Weights of a small transformer language model: LayerNorm before each block, 274M tokens.
Each number is 50 + 10 x the weight over its row's rms, rounded and kept within 0 to 99. Layers, rows and columns count from 0. The size before them is the row's rms in percent of the matrix's.

# layer 9 attention output (transposed), 256x256, rms 0.101, rows 163-190, columns 0-127
129:47 51 35 42 53 48 55 51 53 48 53 41 62 51 65 45 59 64 47 44 54 59 51 71 54 46 45 46 43 58 46 48 46 61 45 46 47 49 44 51 48 33 46 57 59 43 51 28 45 33 46 49 55 59 36 32 35 48 55 48 54 44 60 50 53 42 59 54 34 59 55 64 35 50 59 40 44 41 59 49 54 34 56 42 46 37 47 41 59 44 55 59 25 70 64 47 58 59 51 64 73 51 57 49 48 37 37 47 65 46 47 48 43 77 43 43 51 53 41 55 55 76 50 40 38 56 53 55
130:52 58 51 38 43 57 47 64 36 51 49 48 67 57 62 62 38 33 42 52 57 54 47 75 56 60 52 41 46 47 51 60 63 48 65 61 60 46 46 64 68 65 56 46 56 54 45 67 33 52 59 64 44 42 28 49 55 65 45 39 48 58 72 51 38 53 55 68 45 24 40 61 62 45 51 56 57 37 54 43 59 31 52 62 26 66 51 50 47 44 41 61 49 48 59 44 45 52 25 55 42 44 50 35 51 54 54 60 47 45 37 58 43 60 48 53 44 59 63 62 45 50 55 58 34 63 61 43
129:44 34 52 51 42 65 38 40 55 54 42 39 67 59 32 33 60 63 40 40 71 55 48 61 24 50 35 59 49 34 44 67 49 38 43 45 48 72 70 49 49 57 29 51 56 31 34 52 57 43 46 51 34 51 46 52 53 56 57 51 47 55 35 33 52 46 42 43 41 51 53 37 56 55 44 58 52 51 35 56 41 46 45 63 64 39 53 39 45 46 46 51 48 43 61 66 62 67 44 65 45 55 44 53 43 54 51 46 62 54 56 36 49 46 55 43 43 34 54 46 40 45 34 43 82 53 78 44
126:57 39 51 51 67 43 55 66 60 49 54 46 63 45 46 47 45 53 42 59 34 44 55 49 41 50 60 42 26 50 45 51 45 46 66 44 48 44 37 36 45 45 57 48 66 53 31 69 50 51 52 57 40 61 40 42 47 67 51 54 35 26 39 51 55 39 43 49 47 62 31 45 52 48 52 54 51 57 48 56 34 60 46 56 56 71 48 45 40 41 43 62 51 73 42 45 50 46 50 56 61 45 57 31 51 40 26 57 42 48 58 58 34 53 51 57 51 58 68 34 56 50 49 50 54 45 42 39
128:52 39 51 45 52 44 60 46 55 39 32 53 51 58 46 40 24 53 43 42 51 53 58 54 37 60 60 59 51 46 42 38 42 54 64 49 37 56 62 49 65 63 48 39 53 37 51 52 54 55 66 48 65 58 52 58 40 37 56 37 52 44 54 33 52 57 42 46 44 45 29 51 53 34 58 58 34 39 70 40 64 37 48 32 37 44 38 47 50 44 53 40 70 43 30 40 48 54 81 54 35 57 45 44 47 42 32 34 56 51 29 40 32 56 42 42 48 54 55 55 53 44 68 51 58 52 61 35
129:34 50 46 42 69 65 50 49 46 48 56 29 56 49 41 42 58 47 43 38 59 66 57 47 60 47 59 64 44 47 36 38 43 61 48 38 41 30 37 66 47 46 43 38 42 55 47 52 61 44 51 43 51 42 47 56 50 46 57 64 54 48 64 69 46 60 43 43 53 55 56 79 47 57 39 60 55 53 41 41 44 75 63 44 50 50 52 45 48 50 18 48 44 47 55 26 40 57 37 64 52 43 27 35 58 57 44 47 51 63 34 69 40 48 63 44 55 51 50 48 43 44 48 43 50 49 62 67
130:65 42 69 46 48 45 67 65 30 30 56 52 48 59 65 51 46 59 42 57 50 51 44 54 60 51 57 43 49 38 54 67 23 54 53 51 67 53 46 58 58 45 33 35 68 51 54 38 33 70 66 64 52 59 61 47 60 58 52 45 20 50 35 51 50 56 36 49 33 25 45 54 38 31 50 60 45 62 63 62 59 63 61 28 62 60 41 60 29 30 58 52 65 48 55 40 42 51 43 58 52 47 56 46 40 67 47 42 76 50 48 51 55 36 47 62 51 53 66 35 54 57 38 51 70 57 30 56
131:60 80 72 42 43 46 52 46 67 49 36 64 52 64 36 50 46 55 55 62 53 37 61 46 62 53 61 52 64 59 64 55 57 43 56 55 46 42 70 58 44 56 51 55 54 33 42 65 43 56 49 63 60 64 62 36 12 39 39 42 52 63 46 64 56 58 38 44 30 51 65 48 61 50 49 56 50 33 57 49 43 59 50 51 48 49 50 36 62 57 38 64 34 60 54 54 41 59 46 43 49 49 48 52 57 60 55 50 45 47 40 41 46 57 53 43 57 62 45 70 55 50 52 52 56 40 51 51
133:55 46 56 52 46 51 56 44 44 52 55 56 64 48 40 45 32 50 47 38 61 50 50 54 43 59 43 63 43 54 47 37 60 36 43 46 48 37 61 62 41 39 55 57 49 44 52 47 57 54 35 53 61 57 51 58 33 52 50 42 49 46 53 57 56 36 57 49 46 39 54 41 39 55 49 52 48 52 49 56 59 71 32 48 52 62 50 67 53 60 32 49 41 51 17 48 48 58 26 53 67 68 38 53 52 34 52 72 27 35 38 67 59 61 46 55 53 29 57 43 74 30 49 50 52 64 61 82
136:46 43 70 57 38 51 42 57 61 55 54 59 43 66 41 57 52 49 45 66 69 50 45 49 55 51 38 42 53 68 40 47 43 52 53 63 45 61 55 65 60 58 60 53 53 37 56 38 43 60 56 54 45 61 59 38 47 39 39 57 65 48 70 46 57 46 62 60 61 53 61 53 55 64 50 71 36 75 42 48 31 29 52 45 46 44 45 49 47 60 48 51 60 48 48 45 41 45 61 32 32 60 57 46 27 53 57 49 44 42 49 48 59 55 72 49 48 52 48 55 77 48 46 37 52 43 49 43
129:42 67 64 56 50 45 54 60 56 51 44 41 60 53 52 49 47 58 51 49 59 42 42 57 37 58 62 48 53 62 57 40 62 27 45 43 62 62 47 45 58 58 50 67 72 40 55 59 68 73 43 55 47 57 64 43 69 40 54 55 50 47 54 42 44 61 53 57 48 47 60 43 73 45 47 33 63 49 33 41 48 63 50 58 61 39 55 57 49 56 41 49 49 41 52 43 53 46 49 57 56 43 38 53 29 43 51 43 47 56 34 61 44 43 66 62 55 64 50 44 62 46 56 42 52 26 56 41
129:65 52 57 38 52 55 32 50 51 52 50 52 44 50 41 60 60 69 70 31 48 54 55 47 59 56 51 66 39 67 57 47 18 31 65 41 45 48 33 43 45 50 45 44 49 50 36 49 44 56 50 53 55 39 35 42 56 47 43 60 48 49 41 31 45 48 66 58 54 43 57 45 68 46 53 40 47 29 47 67 38 45 58 55 41 53 51 52 52 43 23 40 40 58 50 50 48 52 46 48 51 52 63 46 39 41 55 48 42 65 42 39 44 45 34 39 48 49 71 58 45 44 38 61 49 55 45 53
132:66 58 43 53 54 58 73 52 35 41 62 64 55 59 47 64 51 58 41 50 41 45 49 57 57 33 39 30 39 57 62 42 27 51 36 44 46 55 53 42 39 34 47 51 59 62 61 44 50 43 55 56 53 56 35 57 50 51 53 49 59 37 63 49 47 58 60 41 50 31 56 23 78 31 56 48 49 55 48 58 51 44 47 62 48 33 44 58 49 45 26 45 51 62 36 61 49 43 38 47 44 54 44 66 35 49 29 46 52 45 61 39 61 44 57 51 55 47 48 34 43 42 63 50 50 48 50 53
133:59 71 61 59 41 59 45 34 53 47 47 44 61 63 72 50 57 61 48 67 54 57 62 43 55 50 44 41 55 38 35 40 40 43 34 47 59 36 49 53 52 43 63 48 46 45 53 31 70 39 41 64 50 41 53 49 54 64 59 55 36 52 65 43 48 27 36 41 38 31 49 48 79 54 47 49 62 49 50 65 33 59 57 30 50 50 47 48 63 52 67 56 52 61 32 72 39 58 38 45 49 60 59 40 64 53 60 50 49 51 43 38 51 57 43 48 47 81 61 56 44 52 49 45 42 40 53 58
131:64 51 38 52 50 57 45 46 42 55 59 28 48 31 69 48 44 49 54 33 62 52 51 51 42 52 51 51 38 48 59 60 46 39 48 42 37 40 70 44 46 65 65 38 54 34 48 61 58 56 56 70 52 44 52 51 40 40 36 37 45 49 51 42 61 50 56 53 58 55 58 50 46 56 70 61 53 40 51 60 47 54 58 51 50 44 31 55 56 58 49 49 39 48 58 41 48 47 55 34 56 35 55 48 48 50 53 33 49 55 46 44 58 62 46 60 45 41 64 39 39 48 46 51 38 35 32 37
128:48 50 49 36 42 40 53 43 43 61 53 60 43 40 51 56 40 51 60 49 34 58 46 59 62 55 59 56 68 43 44 56 59 40 64 43 19 46 49 56 51 32 63 40 57 47 40 49 44 59 54 47 47 62 61 44 55 61 49 46 50 48 38 30 46 46 56 65 41 39 48 66 34 53 59 38 28 42 56 29 45 52 62 58 49 34 42 48 44 56 48 46 60 49 21 45 35 47 54 42 52 58 40 49 57 34 44 51 50 54 38 51 62 54 48 38 39 48 43 42 33 60 51 55 42 62 45 39
130:43 48 44 59 62 56 73 48 42 45 34 51 60 35 36 60 52 48 38 46 54 56 64 46 57 65 40 46 57 54 76 63 59 47 58 43 69 43 59 53 61 80 60 58 61 59 71 37 58 24 57 34 56 58 48 51 42 55 54 57 48 53 54 67 49 50 51 43 21 62 51 48 53 55 44 53 50 60 50 40 57 76 46 52 43 58 38 37 49 46 45 42 69 57 49 47 39 48 50 42 41 59 57 56 49 46 51 62 55 72 52 50 56 45 43 48 56 53 57 51 63 47 42 67 36 34 52 34
126:50 35 56 49 56 48 35 57 50 60 39 54 44 51 69 48 55 25 45 50 28 50 42 59 60 46 32 34 48 65 43 51 51 29 48 36 47 65 62 51 44 52 54 73 41 46 57 60 61 47 57 55 59 49 44 62 55 44 43 31 47 51 48 55 50 35 59 49 52 41 66 46 23 39 43 54 58 46 48 37 52 78 41 54 60 61 57 52 62 41 45 65 49 51 53 39 64 64 60 52 49 47 37 47 48 54 46 63 43 38 50 49 49 36 28 65 47 49 23 54 60 67 63 66 59 45 48 43
133:53 51 29 61 37 54 66 42 59 59 56 42 50 47 43 30 73 48 39 42 51 40 62 68 44 45 46 46 43 62 44 53 56 53 51 53 57 65 64 40 41 50 37 33 56 75 52 37 51 46 56 62 54 45 64 44 47 37 54 57 51 42 48 49 44 37 55 55 32 50 53 45 32 36 50 44 43 58 86 55 43 64 46 50 42 44 55 48 50 57 51 37 59 49 62 68 60 51 57 60 53 37 48 68 42 44 61 56 59 37 48 39 65 48 33 45 34 53 62 33 52 38 50 50 34 48 73 60
133:58 25 39 36 41 38 46 66 39 46 51 80 61 49 38 39 72 55 41 26 60 41 57 52 43 51 49 54 57 45 55 38 60 42 59 53 39 38 40 43 30 57 45 62 63 38 42 61 60 56 48 58 49 40 53 59 41 54 43 69 58 61 51 60 39 39 39 51 57 51 62 51 79 40 59 54 47 61 51 58 47 38 55 58 53 43 35 50 65 54 65 50 50 44 69 45 53 42 47 58 53 44 41 43 49 57 59 56 50 55 54 38 54 30 55 55 52 41 55 52 35 44 44 51 55 49 24 47
125:50 57 38 44 47 53 34 52 37 49 54 43 47 51 45 48 37 59 52 63 36 38 56 75 34 48 39 54 70 60 62 43 74 50 56 32 45 54 53 41 51 58 57 53 55 52 44 54 55 51 43 46 51 65 60 45 40 53 60 45 59 32 70 44 50 42 55 61 56 37 54 49 48 38 43 40 58 51 48 44 55 69 56 45 53 42 55 62 37 42 32 55 59 40 46 39 53 57 38 69 17 43 57 55 40 47 41 34 27 31 60 35 56 59 32 43 47 53 51 54 36 54 35 51 55 57 52 57
128:37 57 58 33 43 51 43 53 44 35 51 54 65 55 56 56 51 28 72 36 56 24 51 59 54 47 50 61 52 50 44 52 40 50 28 43 63 52 55 41 42 39 41 56 58 34 48 76 49 49 39 54 50 58 55 47 43 56 47 54 41 61 58 43 51 43 59 58 48 39 50 35 54 51 55 63 46 43 50 50 29 34 53 50 58 47 51 58 49 44 49 64 67 59 31 58 38 62 52 57 42 41 40 37 67 28 51 46 70 54 53 38 47 65 29 66 43 76 38 52 61 51 41 53 42 31 45 57
139:43 41 72 33 68 50 50 37 51 44 67 57 45 62 40 56 60 54 50 65 47 66 59 43 42 42 60 57 28 54 43 53 32 63 46 60 39 52 53 43 40 40 65 59 61 64 54 66 63 34 44 51 60 32 60 45 38 48 65 47 51 43 64 35 46 44 68 50 46 63 43 55 61 52 43 35 52 50 51 49 40 53 48 49 50 48 37 64 31 60 50 59 65 55 62 47 44 54 55 40 37 47 53 56 53 44 49 43 37 36 53 65 50 45 49 51 78 42 55 46 44 55 58 59 41 49 40 51
130:37 45 73 50 41 56 48 56 74 63 52 46 57 51 47 39 52 46 50 30 51 62 55 50 64 58 45 47 66 30 54 41 48 47 50 58 51 52 36 52 58 62 40 36 60 59 40 46 47 48 53 51 45 40 54 58 46 61 52 60 54 47 55 64 61 63 44 49 51 59 42 53 48 41 62 74 42 23 63 55 68 54 51 60 51 53 66 59 30 56 49 46 50 74 43 49 78 75 45 41 66 49 49 48 52 50 31 51 51 56 58 28 50 22 40 60 50 50 51 70 30 48 43 42 69 44 57 55
125:43 56 48 54 47 50 43 51 49 47 58 34 62 44 44 51 58 59 45 60 51 48 38 44 43 31 38 51 55 43 71 51 53 53 51 45 54 60 54 57 47 45 62 30 39 51 47 58 45 47 60 58 34 56 46 49 45 69 33 57 46 46 41 57 52 48 51 52 53 56 25 41 70 52 50 72 41 50 38 41 33 42 55 35 49 42 71 35 89 47 45 49 53 42 52 42 43 63 46 43 53 34 67 70 44 55 38 43 69 33 55 56 62 50 55 71 43 57 47 38 55 64 47 46 36 40 52 44
129:47 45 41 32 55 67 57 50 42 51 44 63 51 44 61 39 35 57 54 58 55 28 55 49 44 34 65 49 55 33 55 36 54 52 54 37 60 46 66 30 62 43 44 56 68 63 61 54 59 66 55 66 56 46 41 43 50 48 41 60 40 34 43 20 48 48 65 49 80 55 58 53 60 59 59 53 46 47 58 57 56 55 28 47 52 61 61 33 49 33 47 38 57 41 47 58 51 50 44 36 63 52 44 51 56 62 58 53 55 32 50 39 41 47 38 36 63 61 71 55 59 59 51 46 65 28 41 40
131:37 64 39 45 53 58 52 51 53 61 41 74 63 45 45 51 69 31 45 34 40 62 44 47 46 42 56 31 35 45 50 51 53 47 61 47 48 48 56 48 73 62 25 55 39 53 51 38 53 48 42 46 45 51 57 43 28 61 32 54 61 48 48 45 41 67 32 45 60 50 32 43 62 58 53 64 59 48 40 43 52 50 51 34 63 51 49 55 66 54 38 51 75 58 40 51 57 42 54 41 36 54 54 50 46 38 30 37 38 44 58 51 44 60 42 52 41 42 48 49 17 57 48 66 49 23 57 54
130:39 36 45 68 37 39 44 66 55 41 49 63 41 39 48 46 41 67 31 38 51 65 57 50 53 35 46 36 37 40 60 44 46 43 50 49 50 49 49 47 49 58 58 41 51 37 46 56 54 52 54 42 37 67 51 43 61 44 58 63 43 51 43 34 49 42 38 47 58 52 51 31 43 48 55 43 32 54 45 54 40 59 49 54 62 59 49 61 67 50 36 40 57 52 42 56 51 51 51 43 39 62 53 45 59 36 48 49 47 59 47 70 63 53 45 57 50 54 35 57 42 48 43 47 32 53 55 55
# layer 9 attention value, 256x256, rms 0.114, rows 164-190, columns 0-127
136:44 46 47 62 45 43 67 56 60 58 46 55 27 60 57 59 63 41 51 52 69 51 68 50 58 40 58 46 46 46 36 49 35 79 54 73 53 52 53 39 48 54 32 31 51 53 46 41 39 52 54 41 52 69 38 50 58 37 52 52 49 54 49 55 46 52 42 50 62 48 46 47 45 45 41 69 46 73 50 30 45 57 45 50 42 40 54 44 59 68 50 56 45 65 47 62 63 66 51 55 55 66 48 53 56 42 53 45 49 55 39 44 41 45 55 44 45 46 47 52 43 57 46 33 47 59 54 43
131:39 53 39 68 49 57 55 64 52 58 49 55 72 54 63 59 52 66 43 51 40 26 49 47 62 36 44 45 24 49 68 44 34 46 57 39 34 59 69 41 58 61 77 62 47 60 46 64 47 66 38 70 47 42 45 44 46 44 50 41 32 35 44 46 62 57 59 65 43 52 68 59 57 55 62 32 45 49 57 37 50 49 54 40 46 60 41 58 48 48 40 51 50 39 52 57 40 47 37 45 41 47 44 66 41 41 53 35 59 56 37 35 53 57 55 40 45 37 59 50 56 58 67 52 56 52 45 38
130:59 63 48 35 57 52 37 56 61 43 49 44 32 43 65 30 49 69 36 55 42 51 43 39 43 29 43 65 60 52 44 48 35 44 56 49 38 42 47 54 50 63 61 61 51 67 42 52 54 38 30 44 49 52 46 50 54 58 58 59 47 45 54 53 49 46 47 52 65 42 47 68 57 52 40 53 57 44 64 42 66 49 31 60 46 66 50 39 46 70 49 55 68 65 61 56 59 60 58 55 37 54 32 41 59 46 41 53 43 40 57 51 55 55 61 41 41 42 42 63 52 60 45 50 63 53 61 63
130:47 63 47 38 41 40 53 49 51 61 48 36 53 55 42 71 40 45 68 64 47 64 51 54 59 39 55 27 54 50 53 53 38 53 34 45 53 40 61 55 50 59 53 51 50 43 56 33 51 66 48 33 46 46 64 72 65 56 51 45 50 54 23 45 48 71 60 53 40 45 39 58 49 38 31 46 49 49 61 31 58 56 53 35 59 54 36 51 60 56 38 47 57 51 43 53 35 54 37 50 58 39 50 35 48 49 61 51 34 52 53 44 68 50 54 61 47 72 61 48 41 42 50 46 63 70 49 65
129:54 53 78 44 48 64 42 41 46 32 63 52 41 42 57 42 74 36 54 46 41 58 62 37 59 35 44 52 49 61 45 50 43 70 54 55 71 46 54 56 59 59 51 47 70 39 57 38 41 34 69 54 42 56 42 47 37 86 51 54 43 50 41 47 39 36 42 64 61 51 35 52 45 48 55 44 45 61 28 71 34 47 42 50 58 51 47 48 34 52 41 58 47 23 50 56 36 35 60 54 40 57 55 46 61 42 59 43 33 49 52 54 42 60 50 58 70 46 70 63 58 41 58 52 67 40 41 52
137:50 63 41 59 59 56 52 42 61 70 50 49 34 39 41 35 57 52 39 47 45 35 50 40 25 43 68 44 46 37 73 45 37 60 65 41 58 49 73 36 46 48 40 49 52 59 49 61 68 52 48 27 54 54 62 36 62 48 52 41 36 59 36 33 49 43 56 59 49 45 57 43 57 48 49 49 69 66 59 53 45 50 43 50 49 40 57 62 39 47 42 43 58 32 52 61 52 68 62 50 36 36 39 34 50 40 43 56 52 42 43 44 35 47 66 43 45 33 31 53 52 54 48 45 36 53 36 71
137:51 64 51 67 60 46 52 64 48 68 48 43 59 58 54 48 54 45 43 41 30 55 52 52 66 31 55 61 52 58 48 45 38 36 52 50 55 58 53 56 44 38 32 66 47 48 42 39 40 44 64 57 40 43 41 58 49 23 51 49 53 53 58 47 41 54 53 38 55 44 54 48 29 44 40 43 57 57 50 63 64 43 55 52 31 56 50 50 59 44 39 49 38 56 25 60 48 50 53 29 50 39 57 38 45 57 49 37 44 49 63 51 37 46 55 65 55 34 47 36 59 39 59 49 54 43 61 62
137:44 52 67 57 29 59 55 57 46 61 50 47 38 62 49 64 50 55 51 46 37 56 43 66 65 55 50 53 44 29 64 58 61 60 47 52 28 52 38 52 54 46 46 55 44 49 37 35 49 81 50 55 47 51 30 59 45 50 36 68 38 59 61 54 40 62 69 54 55 41 41 44 48 62 60 48 65 48 44 43 52 48 49 50 69 47 47 39 44 48 44 47 38 37 51 52 43 45 78 63 59 67 52 31 53 54 50 55 59 40 46 49 54 56 58 57 28 53 43 45 40 43 55 47 65 44 64 54
135:56 48 31 47 48 45 64 38 74 51 49 59 62 50 48 53 46 36 57 50 51 53 38 56 47 44 36 53 48 64 60 51 44 41 48 37 46 45 49 54 61 64 49 49 33 43 44 45 35 59 47 76 53 61 58 50 54 66 43 55 36 44 49 41 53 41 57 53 42 53 40 51 48 48 34 52 72 48 42 50 45 36 41 28 35 59 59 34 45 46 55 32 27 75 41 41 35 53 52 53 48 55 49 31 70 40 59 55 40 59 40 69 36 34 54 52 39 50 52 72 59 43 43 55 59 20 68 38
134:49 43 61 63 67 59 60 40 43 55 50 54 46 37 45 40 49 63 52 40 36 41 42 43 42 51 45 68 53 50 47 42 59 49 25 70 54 43 52 45 48 19 56 54 45 45 41 45 47 44 62 42 61 48 52 46 51 48 61 44 54 50 56 45 61 58 45 59 35 37 67 49 52 58 46 51 29 70 76 44 43 54 42 62 45 53 55 48 69 45 43 39 63 52 66 55 41 44 42 52 53 41 60 50 32 51 46 68 52 64 52 48 53 45 25 52 44 52 52 48 45 41 54 51 56 56 49 56
136:40 56 45 71 44 40 50 55 55 49 52 61 47 58 53 56 72 62 53 35 55 47 41 44 32 44 51 37 52 52 45 47 71 50 31 52 56 44 47 47 39 70 68 51 57 58 54 54 48 43 58 51 51 71 39 57 52 43 31 52 52 41 65 51 48 47 59 56 53 46 48 45 41 52 47 53 48 57 34 44 54 53 51 47 35 46 40 47 52 72 61 41 50 47 56 41 36 31 48 56 70 56 41 57 51 58 59 53 46 52 58 56 49 56 61 48 45 42 64 55 57 34 32 47 59 39 36 48
136:41 52 66 50 53 53 43 45 66 42 47 51 48 48 43 48 49 55 51 40 53 61 48 45 31 57 53 48 43 51 58 55 47 39 51 38 55 59 47 44 44 28 54 40 71 42 45 58 43 58 57 39 52 37 50 30 41 47 25 64 62 49 40 41 48 47 57 28 55 52 53 59 38 56 42 52 54 59 44 38 45 81 72 55 33 62 49 34 50 53 56 48 45 67 41 51 43 40 55 43 70 52 51 48 54 56 61 47 41 28 55 52 53 70 55 55 56 55 33 63 49 63 57 39 37 52 45 51
137:61 58 33 45 66 56 48 38 49 23 51 59 48 47 49 54 49 60 29 47 51 71 53 52 33 36 48 55 48 30 60 50 56 34 50 39 45 64 47 39 37 50 57 44 34 52 50 56 42 34 73 49 65 54 71 64 52 54 57 52 45 63 63 56 57 54 43 59 47 59 50 33 58 55 57 55 39 54 49 39 59 59 59 52 45 52 59 65 61 30 50 54 48 51 53 34 43 38 61 45 47 54 52 42 52 40 58 45 56 55 52 35 48 51 52 42 60 44 49 44 55 47 41 54 50 48 47 45
132:41 49 49 53 59 45 62 56 32 57 44 63 46 53 39 43 51 59 42 55 56 34 43 41 37 59 56 67 38 35 64 64 43 43 32 37 51 54 58 55 52 47 53 69 48 51 62 45 54 30 41 42 40 67 39 52 69 60 43 51 62 47 51 50 49 49 42 47 48 54 52 57 51 41 56 60 49 36 53 49 38 33 43 42 43 39 51 52 43 46 65 51 47 72 52 54 44 74 42 67 52 54 42 45 53 57 45 57 33 49 48 60 40 52 43 50 40 52 53 54 65 41 66 72 54 64 38 39
131:46 41 43 31 56 44 56 51 53 46 52 36 62 49 57 56 45 59 42 29 49 39 28 48 45 59 47 41 53 36 43 44 50 30 46 62 54 56 53 53 42 55 51 66 55 63 42 56 48 26 43 43 63 43 42 49 45 63 62 70 46 64 50 62 54 52 53 33 38 51 43 44 63 63 42 47 50 50 44 37 52 42 22 47 52 37 50 56 61 50 49 59 37 40 52 61 47 61 38 53 40 55 63 46 37 45 61 51 54 45 47 41 65 51 68 65 31 71 42 44 58 58 58 75 59 43 45 56
133:46 35 51 37 62 48 37 47 47 45 60 50 43 51 52 42 31 58 54 53 49 36 38 55 60 69 43 45 51 46 48 45 36 54 43 29 58 47 50 46 42 32 30 34 49 63 57 43 65 57 66 61 41 53 46 41 55 43 51 60 44 40 53 41 42 47 54 61 43 48 23 47 38 57 34 36 53 32 33 72 52 62 51 59 55 45 58 51 25 48 40 49 53 62 50 65 47 52 50 49 49 46 55 47 46 74 61 44 50 32 62 38 69 47 50 43 35 62 45 33 41 51 40 41 54 62 52 58
128:51 61 54 55 54 59 54 64 64 44 51 48 60 41 43 41 50 63 52 67 54 57 31 53 68 78 51 46 51 43 51 35 57 38 58 53 55 67 53 64 62 33 42 46 58 49 46 67 42 67 47 54 49 58 57 44 50 58 48 69 54 59 43 63 62 58 68 59 42 63 31 55 84 35 55 45 34 43 45 48 54 47 76 45 49 57 35 45 45 40 44 60 54 60 47 46 61 69 49 66 45 45 47 57 50 38 49 37 44 57 44 57 58 33 61 63 64 55 50 42 46 49 52 38 49 43 53 49
136:38 43 45 59 39 50 43 60 46 49 43 52 49 27 37 40 55 55 31 74 32 57 48 53 52 70 48 60 50 46 63 45 48 32 48 73 58 36 54 60 52 52 25 57 29 31 53 61 43 57 59 49 48 46 55 51 33 49 55 46 56 45 50 50 42 60 33 59 58 47 46 44 49 51 49 54 54 49 34 40 38 60 35 49 40 43 59 30 44 48 35 48 58 52 42 52 35 49 44 41 56 61 44 36 48 73 58 42 57 48 45 50 47 56 55 55 40 66 39 48 73 44 52 45 54 57 31 55
135:44 48 48 57 51 42 45 44 47 47 48 52 44 54 63 57 59 41 41 55 47 35 52 47 40 48 40 59 46 51 35 61 53 59 41 47 77 48 58 58 66 62 33 66 61 43 54 46 45 57 40 59 45 64 58 58 42 56 58 53 47 53 38 51 54 56 62 43 62 60 62 42 46 48 48 44 59 41 71 51 50 60 58 33 56 39 40 44 30 70 59 36 48 57 54 56 57 43 47 64 33 43 36 44 59 64 56 45 42 47 68 46 61 47 37 39 71 61 26 22 52 59 42 38 47 43 65 57
132:36 58 42 34 54 47 39 48 34 59 30 53 39 38 59 58 48 46 36 53 44 61 47 41 44 63 51 67 59 47 52 40 53 51 49 64 59 57 40 36 50 25 46 53 37 52 31 45 66 57 60 49 23 49 39 25 52 42 59 45 54 50 40 56 52 63 66 56 39 52 64 62 24 50 56 46 61 52 45 45 48 64 63 50 50 49 72 65 56 45 29 55 51 53 51 58 42 65 26 47 56 53 35 50 57 57 47 70 49 45 40 67 63 40 48 40 41 35 54 59 64 50 39 40 53 42 52 42
134:45 46 43 55 55 45 53 46 53 52 61 36 44 59 49 45 47 72 53 51 44 47 57 50 24 64 48 48 56 46 43 42 61 58 49 49 48 41 56 54 55 57 48 54 48 58 49 59 52 47 64 57 53 44 39 39 28 49 40 34 37 40 55 58 62 58 41 44 54 28 46 53 42 53 46 49 25 65 54 35 65 59 49 44 30 56 50 53 54 52 32 44 48 63 45 37 44 42 60 55 51 51 43 37 52 50 52 43 39 29 55 57 52 36 51 27 50 58 52 29 32 46 55 44 39 41 53 54
140:60 41 56 53 47 44 61 56 29 60 56 45 51 44 58 56 52 36 71 45 55 59 52 45 27 61 49 52 56 44 42 30 55 39 63 45 51 47 54 59 46 45 56 57 51 53 69 48 44 59 48 57 62 53 68 50 61 39 41 64 26 44 54 35 38 52 58 55 27 47 47 45 39 46 55 66 52 54 54 50 37 46 55 45 58 34 51 43 62 52 56 50 48 65 64 23 50 65 59 43 54 35 63 40 69 51 59 50 54 53 39 47 61 38 57 46 44 37 52 55 59 59 41 50 64 65 40 42
136:54 51 45 27 53 53 55 60 53 56 46 51 48 63 60 58 66 49 58 50 51 65 44 52 50 48 43 69 55 60 32 54 34 52 62 62 48 45 62 45 60 54 59 47 48 57 50 57 36 58 51 57 43 54 27 44 69 40 48 42 37 55 54 54 59 51 43 63 54 51 52 43 59 27 29 59 60 46 41 55 37 42 59 48 56 56 51 38 55 35 41 35 36 41 62 55 32 41 48 63 50 48 39 36 46 62 56 35 55 53 41 69 39 56 59 52 60 63 41 51 59 52 56 40 63 60 60 41
128:53 71 34 48 44 62 41 36 49 73 61 39 29 54 42 40 43 48 45 47 56 51 57 52 55 63 49 47 43 71 47 48 42 59 58 34 30 51 40 51 49 56 37 52 54 48 56 58 56 28 48 74 56 53 63 49 53 57 34 72 54 50 44 60 57 61 56 47 36 32 60 60 45 56 48 64 58 61 33 57 72 53 48 39 35 43 53 40 47 23 51 37 34 42 44 47 57 38 55 44 56 73 35 61 48 58 47 37 25 47 51 39 61 57 43 58 57 60 48 50 51 39 51 38 47 29 39 51
135:51 57 54 46 52 41 71 62 61 37 33 50 50 51 57 52 47 43 44 39 48 33 54 48 56 56 48 46 53 49 65 68 53 52 49 67 64 46 33 53 51 36 37 58 33 43 50 64 68 31 36 54 24 31 50 43 63 55 51 52 56 59 30 68 60 63 68 59 52 31 38 37 49 58 31 53 40 41 64 43 47 42 57 38 57 58 29 54 62 36 52 42 55 64 38 35 49 36 75 49 54 46 60 45 45 66 60 39 38 50 60 69 53 44 41 58 63 60 49 69 50 62 41 42 45 75 59 64
133:52 52 53 57 39 49 48 59 56 66 62 48 60 51 41 45 40 49 57 35 50 37 55 40 64 42 54 43 57 45 43 58 44 48 48 55 45 60 47 38 49 42 52 62 71 47 50 58 56 49 42 48 63 56 46 64 72 70 81 52 65 49 55 52 47 49 70 54 43 58 59 45 35 38 58 40 46 51 42 44 59 44 56 50 53 45 53 58 44 46 48 64 48 48 50 56 55 50 36 49 54 50 62 36 52 38 52 50 48 55 45 59 32 41 56 44 47 40 58 59 69 49 37 40 52 57 44 48
129:39 49 64 58 47 26 51 51 72 51 65 47 59 41 71 51 30 50 51 42 57 51 47 32 66 69 56 57 39 60 49 47 58 44 53 52 46 39 59 54 40 73 58 49 53 71 50 42 43 35 54 60 59 48 50 69 39 40 34 47 34 40 61 58 40 42 59 46 41 45 59 49 53 55 54 49 65 51 71 53 47 59 27 45 51 46 45 44 53 59 51 68 43 52 24 40 52 64 44 72 48 38 48 47 46 48 56 44 57 65 48 47 47 41 68 48 65 45 58 38 44 59 58 58 47 51 55 46